config.yaml
n_layer: 8
d_model: 64
n_head: 2
n_kv_head: 2
head_dim: 32
d_mlp: 128
vocab_size: 2048
activation: "swiglu"
norm: "rmsnorm"
norm_place: "pre"
norm_eps: 1e-05
positions: "rope"
rope_base: 54200.0
rope_fraction: 1.0
qk_norm: false
attn_scale: 0.177
bias: "none"
tie_embeddings: false
parallel_block: false
init: "uniform"
init_std_qkv: 0.081
init_std_o: 0.101
init_std_up: 0.116
init_std_down: 0.116
optimizer: "soap_variant"
lr: 0.00327
lr_mult_o: 1.45
lr_head: 0.0104
grad_clip: 1.0
warmup_steps: 200
schedule: "wsd"
decay_fraction: 1.0
decay_shape: "pow"
final_lr_fraction: 0.0
batch_tokens: [8192, 16384, 32768]
seq_len: 256
doc_mask: true
train_tokens: 97690000
steps: 5976
dataset: "wikipedia_en"
Each number is 500 + 40 x the weight over its row's rms, rounded and kept within 0 to 999. Layers, rows and columns count from 0. Numbers have three digits each. The size before them is the row's rms in percent of the matrix's.

# layer 4 attention query, 64x64, rms 0.0812, rows 0-63, columns 0-63
087:431425470445506459475532501489505516499415474502526436485520525537558439490478458473482499439502496582415506554500509532525521447520505529498464507525549488465485506511576418452475472504463411
089:486452475410536447489592557494497534489439484579456456483503514540547488492543543498524432471449477539468476542501465472498502501487459548465514526530517508505494538526584543516561445406489471
100:460488497451422495516433537592578516475410534574543541530519486534541524462493475520496509493513552554475487498476465543481468502491518512460500434505545453469562559427546506462473503505474439
080:529512495490441507516402493425453525456516450542495555492502517482436467485466491517529517472480489462468562423511506449531553534489467504541536478468443514450456439515441587523452530522461574
102:477458531406437469462528532546550524483428527507503466519468493565529474487506486540459475377507459511506495502491479447491502539499472501473463511555552495509491630493551476500484536538554463
099:469477470554573479503504427489457445488448517415489443490550521546512522513544500472523521565513469463471502480547541554522510468467510500485550416454511465541544489583469571468509429509488439
088:495483465455550465505487537554523500570483496413458501530490514459474465503543512574495436457493511562502464489528524476490532529485423499527473417612609511485527511498473511479525470552510453
122:536491489467473543448514532601538527532500512482507494500544566548573500449475424512503453458553519516476455550484466527521443512448505506489458522517530472480497559487553421558533475564482410
129:579499532503445495567422438519434487458484458552474486466474560454511489501484490587500516445574513471458541497479488535484498519520447470508485569474527501610476487480420555497500506482487512
114:503532457486486495544536428475408497564522458536532557583474446529600489546459508453543537469525526555494525513537496501497506533526547556498546460467550535472421461455503509483511488551539516
127:489524525480493498541544561448449477482472500592487524492522541504543485511436432599529494461494504475468535475493460515517485474475423541521536467507567441470506524502461472487358517483502531
110:488510485508502511529504529531521526516553522557420482459426445401475396524490547515541458499488475501428469430576432517487500528474460474528509531557527523447422478452511498487493497466480506
097:475468488446539525487463463526562513555504545466439566475449548512510449458553573524532508472524500481540533494518430568475440460513453481481500492557413479434542447506493513541494530481566550
115:503555457537508577500564551569593464466512439452497484544538530508466467492487530538497476448491568527517464501459578473546549478523548488429468460497482474517516490506548504513531568473573539
114:522436528511472529469532491473468533468515518519506505545553493524553499539445477505551544463516555445566409560509491580508460526468546456505521503501509572524548489440432581496446497537560531
116:535535544465511448543470500541518480455509519543534510413466545451483481397482501480500477443506466409514479580528476502489467522461510545521510425499536548542512522526500391486499518566532473
107:577582522558572582555538444488444503479579549480528509542482473402476507512494531477485508544516512462533522487495509499440470499518503502453520529498479476534502476524399563542518536509518551
091:507493433475506468457554487586632454497476509492509542551474500478559481455472558578454551480492508533520420510519556481531511557470471540505451485483433500482532566516538487485515460499508509
085:518582570515407486561480548475514407469538510561493473471434480523474491545504506511486507542525527493504504434479593502460483499516492510508499462471489478444557461408488454457477529559463525
101:489542500504551500520442519553465488474463550494563504472493469522524541597487527452574513465517537408493576465519520506560462500495506497536523492492458479535515547408435520470518569492510581
095:482481496484531497482480527504543431524514493409450493475518473501413488555571483578450482487450428485552534521460468497503519571526531502505460530489388530498504501474516568526473437475543550
122:570527507462502473508502496513486467569509540445489533508426435426494572462441455518524446489493521503474494482435469457453485470509524522484539509504423437514470527480417517524463553534555587
097:461408508460508440548558491452538472533468458502469473435508436504512485471583548498464471481511507518524465546515516505482537483561493498481484488531578497560542537536580536516454507414556445
111:476542438459592482504505552472535583539547480485515482509440525499469530478458517516512458518514527544463474515557501466536516442534425474572465518503479529436508432499404487441490498562511546
124:550512489499530506534406457468500436473557560513454473573544440525460495499509572527435467504514433493493472476508529517548477430475512461516486489442398492548552441534516504481482480537453513
124:495495471506430508507516468510458487461567509463546518427497486501491506476426453570510442587443575464532466467532518465548494530506545423544545499468441511464473498502485576481546533516454559
098:581499501497507493529505579479416470518548505488507476485544465453494414461485493531522539477404507439469537493436455474518527485579554534546495540538414537481490523540513492493469519526557446
107:469442519540491558520473522510505489561460554446521545551505572518453482424461506488593491475492579445484485518524582485426513465539497548568509476499508465526459537451481555531456531489469520
123:433504497520457500488483502562439488536477530462459509518455484491531434493510453434461471506491525520465558483462522552522461482394547439487435493469444560510473501597471488491451532429551508
112:506493527459454478483493489517437440465483571481507532474504495506471506480540549462452518514555556491489502528460477547498596530489507519501444503497466423449472385456458400485505549566489529
109:556449436517490437498485486469504432422490453563532481486485553565508457515587537446527530513457531543569498507475450508459455551463449510457497506448423469501494444508490486498493462436463500
107:528506519478482518476461500495521562516424496494504510461429471478528452531543512549467567571482447482529429581464567502498495460485481503546487439589479446518534517459542547404494473522538502
080:495524553533537517453528564493479495524555500477521464525572544557450491498560544538449517551523497508534570509460529475541446403502557465422511480479465467556536574485478502534536511432535507
098:489519535609554575460496444492454516480559525431556508460462469485456521500554463481556460504486469461535506504503528493475470483533480508480494559483533497554454485599446552571527500496520566
093:587572510436505496481554445516535476536445554499485494490492497502513454464531529420502461504490449507494457508476462498576551419499459415430560496481528496572474542510565504448504477498509470
090:508565442473484399454517450516554495472524510489514556495454541541479566490444458514458509567590520523511457431464516484442524477515515521515479511488432515482422456432515519489539461486502557
101:456449526498498438510475437499568497493441417564453489527533497482520471506464547469528493437519558501498454506525445494449512556482509452473471468495586557509509434551582464514529502440526453
097:477462491480539510516454463505485477559432501476518585531471510509449516511457440571445423450515530544495502466457437554467577507461498531500432493509512499551488524491556593540502490470481429
077:440458518465529509551414477469504469461479513603469481520462544504591562545521548432556464444498506480473495508540464491545520516484453448512514518443565442450499452546539534500506501468465506
094:497542519532467453493464578543438521417519499483441390479497517530454533527500519492490544488566526507534497518449515477529541505483545511469522441434474501483498476510526512498628563542487453
086:520530552447508499536487608461498537540525519527517482493463448477493502501457569513516498504487569568460449530517499486492520498423448512427410453522555503553508485562571490509476492511584519
094:559436496394504515438538508482456434538560534531552512528479477507505463504498464465503504530475506505567533517496519499560484470558465551502427513468412555461538461444493434513547534449480495
105:535541473487551504479480530492535561498502427548550558530457540533503508467478500520495535545486544511525545451482518466572543450493460534514505477469513462454552598474411533528587571550507502
099:514545479432501545478489505509534497494440535529539439479544499578504516457446427471479497486528580483440505472481523486416495464475557516484472561542462530501440570557529492545421561525509518
094:454541543493495482565495452503517492466515553605487537454459492511458495544502528530504485537511423495488504576497494562527429554537506576499480522543533519421534536468475534574504438474562485
106:489489496480471500472482502477489418551462517547498416456501534476530430567487477521548513518470523460503474478548457554538508571455494466511478522454554527576536437603520491444527542485553451
097:498551554499550439498452478423532420478509474516542467516433491462450520518533477525453488507531510464493455551504484524419522455551454545524605540443468546486501523579486542495508513459483539
090:514541438538488461461521586467550513472523529495542492484519551553462506531572525495481472472552466404470437488511560527448537465443508413433462490441476475485465454472456480529476459503506533
082:520507440474507523600453524498501432525482480516394497504496483495470515530461521578557490420442508523481485536569456465539525496432441465512536431495517502479506539515538530515576466489449481
082:501442460513460506533491487549528549500486465541542433486453481514539517512558526455557423458458539603552489511545427536517510547486488484502515496580539499492437506556519522515549558466431517
084:487478520427490492581438507491504466526487526580498481524435508506484491448490537499470455481461531530477504456495508450447572561480507531527519501531609513494540540526570570521527551459430442
086:569489464497559432521464463496452459489512508511576565480514511469466476485520549431430484501491474489553497468427600487521463508544498551464485567501531415495529544531496440532510570499510513
090:460526522521501482561528468474447461484558436483552485519508460463454569431530428557514505407470576507545469446551481483494473513493494535443490528481495529467460436482429541523470504543519559
082:542442467531538474505505532547489578470487466514554432450520542471505510570464469526500443565514461506518563553466569535495464462535499478492544511445496548512509487520451484486387429488444498
105:549551494519515432472522489488527555469531483488532544463462492551500485481477461457424535532532439546468536468453536501546449460565494490505528537482431424535475542467441452483511567529545590
078:495546520535512429571493483501511474470533532490497582431550593472557470530481547504516496461496537487496532517439479399475461426494480542518535484524442508555452443553488560483536504538487492
086:531478549530507527506466558557519458603493470513481497458514530481416479498480522497524534424444443481537528518487514495514493470506564468538469508525437570465549531455509588426492542471510573
093:547453439541546513527488486467524482512513441533430421445537481510517482474520530573508533499536507533524510531566469512516573528453488568399518503572472597503512482498524466447541512527492474
090:459554485489552534551553489481456411479498491427465566475500538464486554526522545498544436553532500548453569447466444444559593452510546514475488533494480536491516458490485453490478479467495498
099:507471460481476531454439504546530452518474506516507416452565464455525553479490540495523480432454513534465490511514556469550523492535477569549489441481537468512546389507485558528501512543421549
098:490509427539573534481534471513506478516524514452560493489473512479482504535554483523476536549441601498499539539445481551480483542476507436484548508542475546423396492444504461434567486516489491
093:582495496529515549502553524499605459441477436481499546494465512528481447473559531436466543488477487506439475502464546511568574523559471458465477497464487511477510500511554570524453547541465447
106:524534494488566563508577451529435480490560545480523512491462522533507537447423518474474563595563524482509505479502532499465491453527521515489516467453427490552502493396472535473479507527517574
090:488471534502520465456440510508472494468508507526410532466510472523538477448503488574483530533418534524476524419497495501489422458450538481436514463520584524450505516486446471531519579419489551